From a checkpoint of a small transformer trained on Wikipedia: width 640, 722M tokens.
Each number is 128 + 32 x the weight over its row's rms, rounded and kept within 0 to 255. Layers, rows and columns count from 0. Numbers have three digits each. The size before them is the row's rms in percent of the matrix's.

# down: layer 10 MLP down (transposed), 2560x640, rms 0.106, rows 472-482, columns 0-127
# up: layer 10 MLP up, 2560x640, rms 0.0997, rows 473-482, columns 0-127
down472 104:153099166137148107115118156115115077137210119145116154135127122093160093166144215105132140049138120121066180152138101092185157113131125164163135119131165133139099116152178143123100140134098063096082109083113152161135099125130117132114127087139120096073162114154116107114145098082141167143143099091129134109152090153111184096105159093096083136105132138134142128130102125102118143103074
up473 109:136148145120106098091151127110126153106106116114109149092124129129136130133056075121119154137203187113116111149144075130145157117109093100150110151133175112099147167084111140091093084141189136080067141120157126148100147121151130105134156173097131103100133096112122125150129120084113068108158104104099083170061081099155102072144092194080147159122132108198157069151085132141136156138161
down473 120:112058136117118192024117149108062151087105154119106106108087116161126148137119141141115086114165151101157120205118119078141127094115187116078083124113130135112176133169125104154149141164121097102124126120174087140172153111179103081129110086068135082175124130144154126203123153123142203112125094126179138078094160150114106065115111140126129110093099125137144078214110145062222132092104
up474 102:135127104211117175095114127105128157121102112125134145175129100100089114105091113121166164099126093112107160143175126170165152112108132072142137139107110090107061129128131108116169089182105119150118188182137145146115089062134158208134062147088172097150181109092187117177119118157097154117143187112155149071129131128140096119167132108117074075121177173101139147143109112125139132122082
down474 098:206155075122140158096087078178116094133142157117123139120122102173166146116117124188079113140161090097194146100113136105153105072155152119116104108150115089098127107103117102118098176109097114171113136108137089123116146067118157118085083129108100127174135112119130109149153083177175088102154106098102148122142122143109100197100171121128139157105148181104150149161161169123107127127123
up475 102:113141136123117100176091137140160122109124122191127098113176107174026146126136168147103061131126140070097125128149197165107130177122162119085166235101090178127078154120159096156121137154138123159153066138137152148209144164126149079114104105110097132152105195159138151116144141118117130097155147052145113056169093220127130108095115117098139127114076154083111146121130068152111203085127
down475 109:147143137169154164176106148085087154115139151121145164153113113164140144149089167146166138089143104101168153167117091124174117145080149136110132117132157053164167134117073158101108093138126121051123113122152120183158170156151145109119137121167200110120085157175178147131130153072059068062135130109131148131131148139226093130145064126115090098146141159112092176143205115136203098119151
up476 097:133160100210099146135145129116029113131089095122074163142126117180116134111122110167118145201081086209130137157123121157143091144166049128124122145130102095090125174147113134134133201113164109110143121105229121135127114101133166165137134149122174130071210140130137139060122174115121082083112068140141131108108136152138098116119171095101172122120104144119148098123114072093134136175149
down476 102:130145177139119129106144188104153114098105084154085099114129121118161172127093099130116158167227069156120115126119079132131084080056110074159115165103148120103123156104147095095110150183133126135079201093145109160127126088093068068110140146117076100098126117124148093097080102075113141123110140154207135092102099141098143147085144128125139109149166157152128069190131099138102171106102
up477 098:180107072109114137166128129198126108163158069146120124109130117128176127113114149174145113122168045156099213140151130089183106164157167113119131147137138149138158145107161105104138189108097158092149100142086162127106116121134119102146022113163117163120029115133118110102157067095104167121101126062149132100117115132082133116131126105143150148141139090140140115148154119162109131094193
down477 095:126136131074088085150117128118089116139112039107179212100129121117089132103150153049143165081095171120153108093137097135170119135080094101125155153101122121159136076110147166146121149158130139153145126094186153123102162159121147160134117180117082078038155122131148138093077169068121088134138087159137108125059140101131126088164124151113168145110136134192124126102106076166181129151102
up478 101:139114099094174143089130131120130089127129103079209141157122160127150197185123085110156177109112086103079192140134127080122136153142077168135133147124137176128153171116131133092107073131147115092129113112111112158109159104147134131163097118128144119116170084139163173119158175090131131146185083171136159166092118158103151082147123137089119076166119152150106110102125158194109201131075
down478 098:137130105133082092117133122135150147141144169102176072110093144118172134116157107110086162088122122136153138141067128136132166169109090171167167161144134156143136153209079147093150129105133109077167178118104031125120184097093154148153168156128066078119132159134109099129134153135122072115109097138141170133085154109160136043099087067072128180151086123142140099149093142110136124129117
up479 100:193181117129154200099147132125147114060153134158081103064141138127125130090110053141116139088079158158129124135152147101194139154125180098172119124067138100071120150092108220139122145109158164127096159117177099109142103114184136121143149183144099140135120082087052053144150117139196130188110101132072084212098112162145108118147157080081143146071153037123094166136182087120166142100140
down479 106:153149125077135115131158081121091138153115125124127122138165146129099123140156111134140137168144093109183139104140154126143097178116132188126168148190172149100149118123134088153099149146166114114136164148156066124107137171175121173122148122081120085158112139120126161114117160136106107199128097065157122181106194110099166163099106103095068109112149110083133187111171194107128122106172
up480 101:113152118112169132171161131169155137167105087117125178131121135104150097113100148073132107165118152095139128090111174169152149090151197143110090102149071127134087155144127120056178191120187163132140167098139151142075044149178103134097162105112141110043137144103073178077043141102122146122150135148104067132101064169124152086134094110122172112110106130116127103128116102120032154156087
down480 103:131099152140120157158139133110096123107169196183177138145097116208146185163126148104161087177164145113133123164086127114148143125115131162171112134122083075119099091185092154122143109153157140159151143143114129145180115086156136107137166115088186191122136122163152143168115114156189134142184120102120115139126147187102131140157123134148089113053144102143157142134142161136166160095114
up481 101:112172114099098157063127136139154155149114143120180103165101143178183150113131067179135152094121108192138130143162135159119157138129199113118175109136037141141165103144126074134096170169114092127140139162130128081096120114103153149164142127133058156129184089084145130118158153079192129079145077116125082212120099131052117099134087128089111142115117075136112184157149113108126119135146
down481 095:123095169120103129154122119091099132084133079130143107102144146078142115170187121129123128154075132149150174103058113177065142225122099091120081120143114142133132132175147138153116082146068123176146140158133181151160095150085148175092094116136135156104139163088151130099121115178145147206104214143127119189145177122110143223105134125093085181091130151141070163099105118095098148076161
up482 101:102127145142089101137178141155180173112104147118159142100126134128109125151121119120164159097159143096146099101149215168209148103109158128124200151111129161130052121151141117138150130130130127131055116121164099214129102157108111102120122131113119172158113145184072138101105110166148078151163104127064072110111112117164115156149066135146096168148112127191109113137136140158117122129134
down482 105:129096143175096125149174173144124135105135073102099141102095143166120170122116122092140030153174129118119111178177088118131126129111170166111125138153094215131160120125135126137141138098138180164088090161054125143084084103121118124039123172083103065102143138139083188074152138098098165220113178082090176142104068106147115155159140196091122121116138205144111133160110079171125118094146